{
  "norm_place": "pre",
  "positions": "rope",
  "bias": "none",
  "init": "uniform",
  "init_std_qkv": 0.0388,
  "optimizer": "muon_variant",
  "lr_head": 0.00388,
  "schedule": "wsd",
  "train_tokens": 380500000
}
Each number is 128 + 24 x the weight over the matrix's rms, rounded and kept within 0 to 255. Layers, rows and columns count from 0.

# layer 2 attention query, 192x192, rms 0.0386, rows 12-21,44-53,75-85,107-117,139-148,171-180, columns 96-191
[[110 160  89 143 125 130  98 110  96 158 133  83 112 104 121 202 150 137 103 147 158 118 170 124  71 133 124 156 142  98 104  98 122 145 118 154 116 127 152 129 111 103 127 104  92 147 143  99  94 156 121 129 134 102 106  71 161 105  90  81 124  54 102 141  95 124 143 113 105 117  89 120 120 123 144 162 143 134 143 138 133 123 186 120 134 157  73 147 122 118 152 130 168 122 125 101]
 [150  75 119 152 110 139 159 101 118 129 142 144 120  98 156 105 108 141 101 125 133 133 153 124 135 137  93 140 126 127 145 129 157 143 157  96 117 163 144 137 125 134 132 106 115 122 137  81 135 118 107  93 103 140 165 141 133 106 127 148 151 145 132 159 122 133 124 156 137 155 123 143  79 122 147 126 133 169 105 113 116 146 167  95 106 122 103 127 128 139 118 149 140  93  99 147]
 [127 151 106 117 104  96 119 118 121 143 100 139 131  88 194 158  75  96 121 117 143 118 113 157 135 145  76 119  89 139 114  88 104 120 131 106 119 146 114 129 181 137 156 101 165 162 146 122 134 117 181 125 133 134 105 115 156  82 146 150 142 128 110 167 128 152 119 112 116 139 149 135 109 135 128 173 108 160 125 168 178 125 158  81 146 147 103 147 129 101 105 141 140 136  85 131]
 [153 129 150 158 106 147 103 104 148 149 115 133 121 123 136 100  85 127 116 106 138 145  81 118 143 114 138 135 121 149 146 159 131 104 119 130 136  98 111 157 111 216  99 123 136 109 145 115 119 122 113 160  97 111 148 172 131 128 130 137 132 139 190 135 121 132 129 118 177  78 141 128 116 140 150  90 163 185  80 137 127 136  66 163 138 133 138 157 116 130 161 122 123 152 153 137]
 [119 121 117 137 125 106 132 146  91 101 115 115 127 139 102 154 165 117 136 133  89 159 137 146 131 168 113 149 159 113 149 131 141 146 131 145 162 123 149 136 143 113 152 142  87 147 149 151 162 180 128 116 101 114 132  85  92 140 106  98 131  82 144 119 114 123 141 140  91 120 108 129  98 155 175 172 121  93 119  94 159 132 144 161 143 155 107 114 129  97 143 108 167 129 104 154]
 [142 157 165 101 128 157 163 108 135 184 106 142 106 135 145  75 134 117  92 139 139 105 148 144 103 112 170 124  87 125 120 102 122  92 135 117 111 150  47 164 128 163 137 148 170 113 118 123  80  90  95 169 153 165 124 177 136 105 138 116 119 129 163 131 175 140 118 128 162 104 137 111 145  83 119  91 111 154 123 175 114 107 126 146 111 115 106 146 100 120 144 115  83  84 118  88]
 [120 175  95 137 133 119 159 155 126 103 139 155 125 166  94 168 119  87 129 113 117 147 136  97 136  88 109 173 197  95 146 102  94 119 107 137 120 125 163 118 119 109 148 147 126 134 127 113 130 142 125 104 137 123 144  90 133 116 105 118 117 163 131  97 121  98 144 151  93 124  75 118 120 156 130 166 116  84 176 136 157 125 108 133 140 148 130 100 138 121 122  89 137 127 104 142]
 [ 96  81 111  99 107 117 134 143 131 136 124 164 103 168 142 127 157  91 142 137 118  53  99 131 130 130 135 116 103 152  98 159 119 166 117 146 106 159 125 147 122 133 114 109 126 125 165 117  96 111 158 157 134 128 140 141 113 127 134 176 173 153 183 109 146  85 147 167 135 154  72 147  77  79 122  88 121 157 133 162 160 155  90 120 108 133 107 143  70 169 116 118  94  72 139 110]
 [120 149 104 133  96 149 128 160 101 150 134 123 107 173  81 131 133 159  94 131 130 179 168 150 133 153 160 150 124 141 156  96 151 105 107 149 123 132 157 109 104 122 151 140  92 113 125 108 127 126 141  85 124 127 118  94 130 148  92 132 105 130  64 115 121 147 114 141  94 128  89 105 126 120 143 139 141 107 129 141 138 146 144 138 138 169 143  89 139 146  93 115 155 133 140 145]
 [120 132 123 130 120 122 128 124 157  96 137 116 100 150 154 148 157 154 135 157 115 114 139 131  89 144 136 156 141 115 125 131 113 125 160 123 139 118 105 131  96 113 122 172  82 110 107 123 133 133 157 105 118 140 125 115 147 103 126 181 126 189 114 117 127 146 114 135 121 150 123 118 130 136 143 103 100 129 110 132  89 105 107 116 129 135 131 129 161 174 121 123  91 149 164 107]
 [116 153 125 128 137 114 132 131 117 127 109 116 131 129 111 105 156 133 104 121  96 123 168 108 152 128 151 140 128 150 133 119 170 139  87 107  79 118 127 133 194 116 131  70 155 160 127 160 152 171 146  60 113 192 105 117 162 149 113 111 103 153 140 131 128 127 136  83 113 137 140 122  79 126 138 167 191 138 151 161 145  91 121 133  93 173 130  81 118 168 129 143 125 118 131 158]
 [ 74  93 153  98 108 129 110 133 111 147 101 114 155 116 119 152 162 149 187 114 107 156  86 124 145 147 140 143 110 114 118  93 122 128 105 127 122  84 106 125 125  92 117 128 131 127 152 142  80 151 150 126 170 167 138 154 133 109 138 134 112 134 141 167 131 116 124  99 168 158 132 142 117  83  92 113 125 144 146 154 117 176 132 116 121 108 106 121  94 172 135 128 126 132 173 165]
 [151 181 138 108 131 149 115 139 149 102 102  77 211 167  90 105 130 123 142 134 134 127 143 165 122 107 203 166 136 152 154 114 159 146 163 149 158 126 141 136 137 127 164 128 133 189 114  99 114 137 167 126 113 103 107 134 100 149 111 124  73  99 117 159 121 121 141  96 123 150 176 111 132 129 171 125 148 129 122 146 169 113  95 107 128 137 161 108 109 139 125 127 111 129 123 131]
 [116 126 156 100 139 109 154 123 139  81 107 134 139 125 138 129  69 153 157 138 132 121 164 108 124 125 122 144 118  93 104  74  96 136 145 104 164  71 141 125 155 115 148 111 146  96 142 146 122 139 161 149 131 123 141 164 144 127 157 115 126 162 110 101 140 113 110 150 130 113 162 151 139 136 149 109  96 140 118 136 114 149 120 134 133 129 131 129 133 134 137  82 138 149 133 131]
 [120  93  66 122  99 143 144 136 138 105 117 143 119 130 106 108 142 123 122  86 121 129 112 160 148  99 103 110 139 158  80 142 114  99 115 147 126 112 120 117 129 129 142 151 137 112 124 145 150 122 166  95 113  94 109 128 136 112 102 109 121 112 120  93  85  80 130 139  82 138  73 141  87 165 171 130 136  98 104 155 176 139 131 120  73 129 128 126 150 144 104 178 132 102 103 157]
 [132 128 153 108 142  99 123 110 110 141 109 133  98 103 117 163 134 127 131 138 145 139 126  80  99 173 124 172 112 110 146 131 111 124 150  97 139 146 118 129 155  98 127  85 146 139 175  95 117  99 125 138 104 141 122 166  98 160 151 117 139 107 153 172 186 154 180 117 157  90 148 161 197 138 110 123 136 117 149 101 106 124 144 159 155 124 113 118 104 107 108 154 120 163 135  98]
 [124 134 115 152 120 114 141 114 123 116 149 137 127  88 157 117 131 110 125 126 130 143 107 146 157 100 149 104 153 141 131 155 101  83 134 149 129 133 152 129 133 130 141 109 125 115 108 140 168 129 124 112  94 108 155 117 167 106 103 118 106 107 127  70 110 147 140 115  99 102 122 132 115 155 135 142 121 142 134 132 167 113 159 133  93 129 124  93 139 137 113 124 132 131 112 125]
 [184 125 175 174 142 124  77 100 111 111 156 137 142 128 169 112 110 128  92 153 154 150  86 108  84 152 121 127 111 116 145 114 110 171 141 131  97 162 124  90 180 134  86 125 119 131 149 151  83 127 121 167 146 133 118 127 131 125 142 138 126 150 132 144 142 139  74 143 127 103 142 111 140  94 118  76 161 115 128 138 113 130 141  99 145 124 151 109  95 131 175 161  95  79  98 144]
 [133 133 116 135 115 161 166 147 130  73 131 133 144 113 111  69 132  98 109  91 117 105 164 193 149 107 104 151 188 112 117 122  93  91  98 137 116 140 144 151 136  88 140 159 113 134  97 102 206 125 164 147 106  97  98 106 108 119 119  98 120 115  94 133  98 140 132 135 126 130 100 142 144 158 147 119 135 123 197 119 159 109 107 118 160 169 111  73 104 126  90 114 105 101  92 167]
 [113 125 127 153 100 168 100  97 144 106 146 118 159 167 129 146 152  83 145 147 128 112 126 136 120  90 148 145 173 115 128 179 133 153 141 162 113 129 111 150 122  82 136 129 118 106 114 120 146 111 139  89 148 120 107  90 151 129 116 131 102 140 157 100 139 135 144 110 101 150 117 134 144 110 143 129 129 111 134 132 127 162 104 149 145 147 100 121 111 134 118 122 115 124 126 149]
 [151 113 134 142 143  76 104 148 127 118  94  91 114 168  91 130 143 114 134 137 139 143 127 131 125 158 146 174 130 158 114  97 161 101 108 152 171 111 133 172 110 143 151 197 146 171 100 133 170  95 128  87 167 111 174 105 120  84 159 138 198 126 110 135 108 147 135 117 108 141 108 123 114 151 139 109 180 136  98 142 124 119 114 124 110 127 119 156 150 117 112 140 121 153 135 173]
 [129 131 132 163 137 129 152 146 161 116 139 123 147 161 104 131 122 126 125 140 100 143 137 103 139  82 145 127  58 111 143 203  84 108 147 158  93 136 134  80 139  93  61 108 119 116 171 130 108 149 149 123  99 154 144 125 173 165 115 124 115 106 126  79 111 144 168 110 120 125 123 102 149 137 114 116 120 114 155  87  87 143 167 126 140 103 139 122  98 122 117 143 121 172 130 169]
 [140 111 159 178 147 114 147 102 120 125 143 141  91 146  99 148  91 102  96 184 119 133 160 113 139 106  84 134 108  96 118 150 145 124 164  90 124 136 161 125 115 161 108  73  99 105 183 137 147 165 105 104 138 156 129 129 121 148 100 145 162 106 149 110 152 147  91  95 142 105 128 126 125  83 109 112 130 143 142 144 119 138 137 123 142 132 126 134 102 146 130 112 146 147 113 159]
 [181  76 133 119 121 127 172  85 161 123 120 169 144 139 104 173 144 146 127 139 119 176 134 138 124 141 106 132 122 132 125 141 144 141 155 128 134 141 118 159  97 124 133  94  89 138 109 123 165 104 164 134 144 157 127 180  91 110 142 120 101 153 114 125  92 170 146 137 101 150 106 147  63 140 167 180 153 119  98 122 112 109 127  82 148 125 151 109 123 103 163 124 104 129 113 144]
 [127 125 178 146 129 107 133 134 166 157 115 140 156 103 147 100  97  75 113 127 122  86 131 123 152 122 109  91 103 102 121 156 125 126 149 123 137 127 113 122 140 148 134 115 133 133 123 136 120 124 116 163 114 147 155 157 153 140 157 140 109 150 113 109 142 114 110 128 192 120 167 118 121  79 140 101 109 154 146 173 105 123 156 144 146 135 164 123 147 121 148 141 109 120 190 101]
 [134 127 126 162 162 116 109 139 127 100 134 117 160 114 128 123 142 123 133 126 127 139 138 114 142 122 150 138 133 117 138 141 152  91 120 134 114 109 137 145 159 122 127 135 123 143 130 160 116 153 142  97 104 121 153 118 144 132 140 123  98 102 114 131 152 110 152 137 106 137 127 142 138 122 123 127 131 116 128 121 115 123 124 110 135 114 142 109 112 103 119 132 138 143 111 141]
 [120 124 125 141 105 118 136 110  97 139 139 151 128 157 167 132  92 122 132 116 129 111 103 137 134 172 148 101 130 148 167 124 148 159 122 128  99 166 125 140 115 140 129 135 121 137 154 133 135 135 127 131 139 148 125 148 136 141 130 130 145 167 161 142 137 167 101 128 162  89 131  94 142 106 132 117 117 140 152 155 134 141  93 134 154 119 120 129 123 110 133  94 115 149  95 138]
 [106 106 125 149 128 141 143 168 142 145 130 113 187 138 151  83 132 126 133 144 117 122 128 145 144 121 132 143 133 120 145 158 113  98 155 135 111 107 172 151  96 110 117 140 145 115 106 117 138 166 180 109 130 147 110 120 181 115 142 122 104  92 108 121 145 111 136 113 132 100 138 114 125 116 120 119 121  90 173 167 136 126 109 157 121 124 158 127 123 131 116 118 146 128 130 103]
 [156  93 140 136 106 104 188 101 180 121 116 118  98 131 108 139 125 135 140 162 132 116 102 113 139  93 127  90 112 105 122 132 118 157 180 119 105 132 100 101 122 118 147 174 166 113 119  97 122  96 128 175 149 155 136 142  73 146 125 145 182 146 149  84 152 130  76 134 121 131 126 109 110 105 121 144 139 159 158 112 171 139 131 122 125 115 141 136 128 127 142 142 122 133 155 125]
 [134 143 107 153 159 130 175 130 170 139 128  92 124 115 118 130  98  87 121 110 106 119 155  88 147 131 137 175 147  93 150 124 175  85 127 127 155  87 163 121  81 140 165 171 142 124  87 141 151 124 103 143 156 124 150  83 176 120 120 100 137 120 100 111 104 105 108 131 125 180 107  90 124 118 130 125 143 118 117 122 147 135 152 140 130 138 152 121 155 141 135 124 148 111 104 134]
 [133 123 136 141 146 103 109 116 131 132 130 128 149 126  91 120 159 158 108 114 138 120 135 138 175 137 146 188 145 128 138 134 156 133 131 115 114 141 145 100 120 110  84 156 133 139  99 131 137 141 100 159 145 142 151 109 155 125 101 127 117 152 123 122 119 141 118 140 157 143 135 136 110 132 106 113 110 118 132  95  97 167  94 139 134 112 100 143 101 125 176 144 104 169 152 125]
 [139 119 123 141 130 207 103 125 119 130 133 113 134 110 127 132 121 146 103 125  93 166 146 140 161 108 149 165  95 119 123 157 159 123 128 119  94 117 131 109 152 164 107 123 122 130 131 123 126 129 154  99 103 130 114 163 122 130 144 112 136 135 163 143  77 142 105 110 117 107 121 125 114 114 133 121 121 136 148 124 118 146 131  99 134 118 143 148 124 144 122 142 104 131 133 103]
 [119 180  73 158 150 137 133 149 103 101 140  94 116 122 164 133 146 129 145  99 136 143 165 110  89 139 136 120 138 112 142  94 137 165 144 165 143 142 116 106 147 115 132  71 112 167 131 135 133 137 150 155  86 102 103 103  86 133 110 103 123 117 107 113 116 127 147  83  78 120 119 141 123 141 172 162 133 143 140 176 118  84 132 118 118 129 128 123 159 107 113 103 152 106 130 140]
 [150 108 132  87 111 149 112 126 132 115 115 108 147 133 146 151 127 145 144 172 138 147 172  92 111 135 121 135  69 138 110 153 140 148 136 120 111 105 144 181 111 144  79 160 183 150 136 115 105 115 121  87 117 149 108 131 191  86 105 166 127 104 157 178 106  98  89 131 151 110 145 136  96 103 104 136 141 137 129  95 163 111 161 122 123 109 134 137 156 132 131 169  79  59 151  91]
 [128 123 136 119 165  65 146 141  89 157 120 143 152 153 154 133 145 147 116 112 177 120  95 123 139 184 108 146 103  86 105 128 104 140 153 108 137 127 136 154 135 118 135 131 121 156 102 114 154 114 121 137 156  93 136 148  96 131 138 165 146 148 117 147 147 136 132 167 147 138 131 113 107 163 109 104 118 141 120 181 110 143 161 124 134 148 131 125 124 125 123 113 108 109 170 139]
 [164 107 163 125 108 119 167 134 108 139  99  99 134 106  99 141  76  91 136  93 119 116  66 136 154 195 110 128 144 194 115 126 137 112 129 148 127 112 123 128  82 191 112 148 171  99  81 151 159 109 162 145 145 187 162 179 124  80 162 106 125 141 155  97 160 169  82 129 125 121 135 187 131 109 173 115 144 167 109 149 159 135 119 113 126 100 135 127 114 112 155 156 160 155 133  90]
 [122  96 114 161 122 101 136 134  82 131 113 135 127 124 132 162 111 180 129 118 123 105 162 113 123 115 145 103 119 100 145 150 123 107  92 135 146 165 139  99 160 130 111 128 107 150 149 154 104 102 117 138 103 122 145 108  97 135 127 118 116 108 103 127 172  84 153 103 122 161 135 112 137 106 121 121 126 109 126 143 113 131 113 118 132 119 140 124 113 114 135 128 147  72 148 161]
 [120 123 155  53  75 113 116 135 108  90 145 161 110 145 148  95 104 109 122  78 115 144 105 159 141 123 129 119 109 169 140 118 149 120 107 149 116 143 105 141 111 126 130 141 160 101  91 125 135 115 139 121 105 139 145 157 130 105 109 140 128 122 141 118 139 107  96 167  91 116  89 144 132 129 152 152 145 142  99 120 200 131 109 103 135 103  99 144 116 139  89 136 135 127 113 134]
 [103 166 119 164 137 111 148 155 119 119 109 120 140 181 129 110 137 135 121 121 179 142 139 107 122 133 131 128 140  91 126 120 124 134 137  84 117 168 150 107 157 128 139 129 129 154 115 107 112 117 116 146  79 129  80 115 115 109 112 126 153 158 137 113 160 165 138 138 126 125  96  87 101 118 115 140 114 108 137 144 105 125  77 154 129  95 155 158 156 102 130  76 142 102 121 174]
 [134  89 159 109  97  82  97  87 111 155 136 153 150 130 107  97 145  97 163 126 116 115  76 139 132 135 108 142 117 133 106 108  99 153 136 108  83 172  91 153 159 104 118 101 156 120 133 105 167 134 102 161 132 112 152 120 153 149 128 123 133 115 121 135 122 123  96 132 137 106 110 135 139  96 167 112 130 161 131 183 188 149 102 111 145 118 109 147  99 130 117  95 117 156 109 165]
 [147 129 142 166 141 140 143 133  78 158  91 107 122 131 115 141 156 146 127 131 115 114 171 146 115 118 134 116 113 119 169 148 110 138 162 144 110 167 126 107 111 176 125 147 101 147 134  96  86 119 106 118 128 149 108  72 137 157 147 144 131 131  94 100 159 126 125 146 120 110 132 109 135 102 129 123 169 110 156 148 130  97 111 158 160 145 122 114 114 124 160  96 144 105 106 140]
 [118 108 123 152  86 124 131 142 108  94 126 108 131 138 148 135 134 129 168 134 101 127 151 136 119 101 103 146 123 149 147 152 148 150 101 130 123 106 112 111 114 132 143 134 101 138 168 113 130 106 130 136 144 163 108 121  97 128 113 141 114 162 141 135 142 170 119 166 123 151 132 163 138 121 139 117 174 106 114 143 107  93 129 156 120 138 143 135 142 152 168 143 141 127 137  94]
 [108 201 119 131 128 101 121 145  76 137 143 110 107 113 119 136 116 167  98 138 148 132 176 134  71 132 122 114 164 101 145 157 114 120 143 171 125 135 150 104 117 151 153 122 107 189 122 102 115 181 142 132 123 123 162 157 148  12 159 126 153 119 150 159 139 167 100 103 102 117 131 113 107 102 131 149 130 102 147 104 171 125 131 116 165 130 117 192 168 129 155  70 175 178 102 118]
 [132 105 126 147  74 123  93 115 163 126 149  93 151 163 126 141 137 132 115  92 131 107 156 108 109 179 113 163 105 104 159 112 116 131 118 139 138 142 173 115 154 111 121  95  62 127 136  95  79  87 156  96 107 123  73  96 167  73 106 143 181 133 137 109  82 127 119 140  94 119 113  86 144 103 136 109 179 145 131  68 129 100 102 119 125 109 101 114 115 122 139 103 124 161  90 162]
 [113  65 150 137 168 169 164 114  79 116 195 165 167 107  92 159 109 171 128 188 121 165 125 138  91  67  94 114  58  84 105 100 131 140 121 126 108  92 180 101 100  86  62 129 147 177 155 144 124 191 128 107 174 164 190 129 123 118 121 146 158  70 159 171 144 130 123 151 185 200 158 138 136 100 121 131 112 146 176 128 126 176 174  85  88 115 136 106  86 163 108 163  89  64 176 102]
 [110 157 126 119  73 116 167 124 122  95  79 118 120 125 129 109 107 133 113 108 133 183 148 157 103 134 159 177 143  95  87  97 138 131 163 158 110 113  96 148 129 150 125 141 130 128 157 151 158 128 195 127  70 159 172 148  98 122 137 183 131 118 123 111 123 130 134 154 145 121 120 135 107 116 147  98 107 115 108 163 143 133 123  57 143 127 167 162 154 104 109  74 130 116 107 102]
 [122 180 134 135 153  96 109 128 174 120 104 109 125 111 142  80 162 139  99 145 167 184 121 162 133 129 142 103 130 149 122 119 150 108 157 125 150 102 170 146 101 163 198 124 148 100 117 114  97 116 169 120  92 137 115  82 117  79 148 136 155 177 128  98 184 101  92  87 144 130 120 152 143  89 164 106 109 195 141 148 127  73 108 157 133 151  82 189 117 175 127 103  97 127  90 123]
 [122 119 140 128 129 123 147 143 132 135 133 118 141 129 134 109 117 127 118 143 125 139 113 127 127 122 145 126 125 138 138  92 123 112 132 129 115 138 133 150 127 152 126 133 137 125 137 143 136 137 152 113 123 138 143 120 123 151 128 136 110 119 103 145 139 130 105 119 113 128 125 136 131 128 136 131 133 102 126 120 131 159 139 148 125 139 104 134 140 134 133 103 110 118 115 145]
 [119 116 136 126 132 119  88 117 147 121 123 119 126 123 102 135 134 144 111 129 123 116 139 131 128 137  92 134 119 111 104 142 146 137 153 130 152 122 120 111 134 118 119 118 131 156 110 119 105 134 108 114 157 119 121 117 113 123 154 119 128 131 132 131 134 125 134 148 128 146 128 123 136 121 125 133 117 143 144 137 125 155 104 140 123 138 133 128 121 124 137 137 134 124 160 138]
 [116 138 115 119 132 121 129 133 133 141 143 114 142 144 125 105 130 118 136 146 123 140 121 128 132 126 114 125 158 116 123 143 121 105 110 129 111 139 134 137 126 161 132 149 114 134 143 141 140 153 116 109 111 133 140 150 140 126 126 127 121 139 109 130 125 147 133 112 120 127 140 132 124 125 131 126 124 132 123 141 108 128 140 120 127 111 108 116 136 105 138 120 122 120 107 115]
 [129 113 135 134 126 105 132 119 135 117 133 122 142 145 120 146 136 142 125 139 148 115 117 122 126 137 110 126 113 129 120 143 128 135 134 131 127 121 121 122 131 113 130 141 135 125 111 114 104 134 126 151 172 127 140 129 110 132 125 134 161 126 107 110 102 108 131 123 155 117 126 102 116 144 115 142 128 118 139 142 127 136 127 119 109 107 118 138 129 129 134 155 136 140 119 126]
 [124 116 148 120 119 139 152 142 138 123 128 146 103 133 108 120 135 130 132 119 113 147 130 137 118 124 109 113 118 142 128 153 124 123 139 119 113 119 110 143 119 131 123 138 118 100 155 109 154 127 140 126 129 116 113 105 147 130 118 115 109 131 109 119 133 145 145 124 144 110 134 162 124 118 138 131 125  98 120 134 125 120 149 129 137 134 129 124 125 140 120 117 126 127  97 134]
 [119 148 142 155 104 117 160 161  70 105  92  96 133  85 159 105 105  94 109 133 159 121 135 129 146  99 150 118 120  97  99 158  96  71 124 158 154 123 121  99 149 136 122 150 128 193 124 108 135 161 149 137 145  73 110 132 130 104 195 131 116 155 132 144 158 152 147 126 132 110 152 153 103 127 110  86 111 119 110 170 154 113 110  92 179 131 169 144 140 103 101 122 153 147 122 103]
 [125 156 150 149 161 108 162 154  99 134 118 116 149 158 160 152 176 152 152 126 163 138 207 155 134  97 133 120 150 140 144  96 114 137 156 152  89 110 141  95 140 137 181 113  95 111 153  98 118  95  99 121  89 162 131 129 130 110 144  78 119 131  92 142 129 122 138 155  99 144 134 121 174 132 115 127 121  78 136 143 118 106  76  37 101 130 116 155 139  96 133 124 159 142 115  78]
 [113 109 156  95  84 184 104 161 173 127 123 162 101 128 123  98 126  94 109 125 107 125 126 158  82  89 111  86  66 135 117  85 149 128 142 145 155  99 118 104 124 105 131  86 133 110 156  88 112  97 185 123  61 136 138 162 153 144 127 146 121 104 165 133 155 101 159 118 172  85 130 131 159 130 140 115 148 129 135 120 170 172 140 119 103 110  97  80 151 142 140 128 112 140 157 129]
 [173 127  77 117 166 153 156 173 137 171 142 124 173 106 106 139 145 171 173 146 171 116  84  85 125 172 139 140 133  94 107 144  94 117 153 136 171 160 157 110 119 139 121 183 140 138  90 158 114  95  68 137 126 112 141 132 145 150 154 154  88 130 151 154 132 153 117 116 121  69 131  81 119 129  93 124 165 121 177 134 116 178 147 123 120  84 178 149 157 107 126 146 112 136 109 165]
 [154 108 210 117 102 135 115 106 123 158 114 150 130 111 135 104 115  70  89 142 161 107 147 114 159 135 110 135 120 130 147  97 144 100 128 109 143 124 126 118 101 135 162 170 135 101 157 124 102 103  90 158 152 153 143 130 111 142 108 196 149 158 138 155 125 143 107 158 150 126 149 117 100 150 150 114 112 142  98 143 123 120  99 140 105 129 124 147  99 141 151 135 146 109  98  78]
 [120 136 117 102 141 146 134 104 141 133 126 128 165 158 133 120 139 136 151 102 145 157 143 149 147 141 114 130 119 141 124 146 116 144 133 111 112 188 150 126 132 110 109 101 131  88 153 122 118 119 126 141  94 111 135 116 137 144 143  99  96 103 106 136 130 136 125 128 151 131 140 149 127 117 116 129 151 125 159 113 129 148 123 121 123 120  99 107 146 141 140 110 158 108 136 130]
 [132 106 162 136 148 119 129 131  95 123 128 131 103 106 133 105 122  63 134  81 125 123  94  92 100 111 121 126 124 129 134 130 138 130 123 154 151  63 120 137 112 146 127 159 101 133 153 159 108 114 132 134 139 154 136 139 147 122 131 123 154 161 152 108 112 112  99 164 126 157 117 116 118 107 131 135  95 160  81 145 150 111 117 120 118 123 122 111 118 133 115 117 144 140  80 130]
 [127 152 105 136 115 140 127 112 117 130 142 132 110 134 104 117 112 132 160 114 131 165 140 157 121 142 153 121 122 126 158 141 105 131 129 132 115 145 123 130 158 119 127 151 119 126 116 129 157 125 133 137 109 126 144 113 141 108 145 116 102  97 124 111 139 131 108 169 122 135 125 141 127 122 123 157 120 107 161 114 144 168  94 113 142 138 130 127 128 128 127 111 170 151 131 135]
 [141 124 170 119 124 144 168 130  99 134 158 156  86  87  93 109 106  95  95  90 152 120 120 140 120 130 115 105 135  98 103 149 112 129 112 116 123  91 118 142 133 126 181 158 124 137 131 166 130 137 128 139 119 120 155 163 124 165 103 110 127 149 126 129 101 172 138 202 144 143 147 159 125 116 176 130  93 112 153 159 164 146 117 112 108 148 132  83  93 108 118 127 121 173 139 150]
 [121 114 127 123 115 141 149 114  86  73 131 100 102 167 122 120 142 113 121 128  97 122 158 155 162 107 144 166 169 149 119 125 159 127 143 150 100 122 166 130 110 130 138 171  96  82 119 112 155 151 143  72  99 145 118  99 170 104 116 140 140  87 157 174 114 128 134 120 101 150  90 110 158 195 113 148 141  67 159 150 144 113 100 119 132 118  99 119 163 123 108 105 167 117 135 134]]
# layer 2 attention key, 32x192, rms 0.039, rows 11-20, columns 96-191
[[133 146  73 165 118 143 117 125 155 147 132  93 129 136 131  91 132 111 153 184 118 157 126 159 118 112 140 125 153 122 123 139  91 140 145 134 118 119 161 132 130 102 127 120 113 126 138 138 151 175 144 182 108 140  87  88 132 144 116 170  96  97 110 120 109  33 161 111 125 113 100 164 104 143 107 170 151 109 108 106 165 103  96 123 104 139 122 111 128 161 154 101 159 102 136 115]
 [136 120 144 102 152 108 154 124 154  96 101 132 148  99 150  74 110 143 145 129 116 101  83 136 169 138 159 143 127 169 134 142 145 127 104 114 154 144  99 181 119 155 132 185 163 137  85 165 148 122 113 167 122  95  92 165 110  57 200 150 143 163 151 148 123 130 145 131 181 119 166 105 121 149 142  88 160 152 123 142 138 158 110 151 143 104 127 162 119 144 127 111  97 140 119 122]
 [112 112 118 163 169 154  94 128 121 183 172 117 121 143 112 122 108 122 153 114 168 141 123 188 104  91 139 105 141 144  96 112  92 145 134 146  96  95 109  95 165  94  85 119 126 103 107 183 123 144 109 156 147 106  92 140 152 120 138 132 129  92 140 121 126 119 124 139 106 137 119 140 136 119 124 142 122  86 120 147 109 141  87 135  98 137 113  91  89 135 141 130 148 134 141 126]
 [ 89  99 106 133  86 139 164 103 111 109 110 111  39 135 142 134 109 145  96 156 154 149 135 166 120  97 118 111 139 121 175  80 188 149  95 152 154 113 109 140 113 100 150 154  93 115 202 118 121 143 139 170 109 106 136 130 113 127 106 124 109 122 145 125 158 126 113 127 122 105 160 127 139 102 139 170 138 118  87 117 153  84 144 130 117 142  76 158 160 159 147 112 105  96 112 105]
 [122 153  80 134 201 129 149 163 150 109 186 164 130 149 146 109 200 126  86 129 137 163 149 151  82 126 170 146 145  88 128 144 113 130 120 145 132 126 155 103 123 122 167  90 156 125 146 164 114 163 165  94 107 120  86  91 108 155 110  89  92 134 121  74 141  80 115 148  83 147 111 136 113 110 115 196  72 105 194  91 139 129 109 143 120 166 113 116 175 140 103 157 133  65 156 151]
 [137 124 131 158 145 125 138  85 145 126 127 131 138 128 132 123 125 155 107 139 117 135 126 130 114 130 121 128 125 143 123 133 131 154 144 121  69 142 108 152 142 163 113 110 149 137 146 166 137 127 127 164 131 142  96 155 125 143 126 122 136 123 139 112 137 131 106 124 143  98 143 115 130  98 103 135 139 153 121 125 125 124 141 138 154 116 100 160 130 125 176 131 121 121 133 118]
 [139 153 133 154 109  95 135 134 113 128 113 122 154 126 117 105 121 145 141 127 130 113 131 116 151 156 111 121 129 127  99 122 134 137 121 123 140 100 120 137 125 126 111 140 125 140 115 112 127 106 157 112 114 100 138 134 142  95 162 136 148 152 105 155 138 123 133 116 163 135 154 126 126 123 127  83 116 117 148 117 117 156 115 142 132 107 164 161 118 128 128 117 144 152 122 119]
 [161 103 115 146 154 137 111 112 138 116 163 112 135 123 148 139 148 123 114 129 125 157 156 171 126 136 129 147 107 126 139 110 151 132 152 136 110 146 115 100 141 137 112 124 146 115 150 134 137 131 110 123 134 139 133 100 128 135 115 116 122  90 150 127 128 101 110 123  90 143 129 149 118 112 132 160 144 126 137  96 134 110 141 118 134 155  87 103 142 162 126 155 138 107 111 124]
 [145 144 167 166 123 135 146 166 113 136 100  98 150  70 134  88 107 104 113 121 141 157 149 136 126 143 148 141 147 137 129  95 154 109 126 108 173  91 141 123 145 122 118 103 151 148 113 133 128 136 160 141 116 103 127 128 125 132 148 122 140 118  90 165 114 135 127  81 150 107 159 139 129 174 139 102 129 144 134 129 117 129 133 104 160  88 164 135 115 124 110 144 156 192 127 126]
 [ 84 117  96 170 143 117 116 141 133 119 151 129 142 131 123  89 151 139 133 152 133 101 146 150 120 123 132 131 105  88 115 163 105 124 123 113 110 148 169  96 171 134  96 134 121 150 110 111 111 155 115 145 100 113  98 107 116 122 105  91 144 113 136 118 129  88 154 136  98 167 112 160 124 132 128 163 101 119 127  67 118 127 123 158 121 125 137  89  96 139 112 114 123 120 164 135]]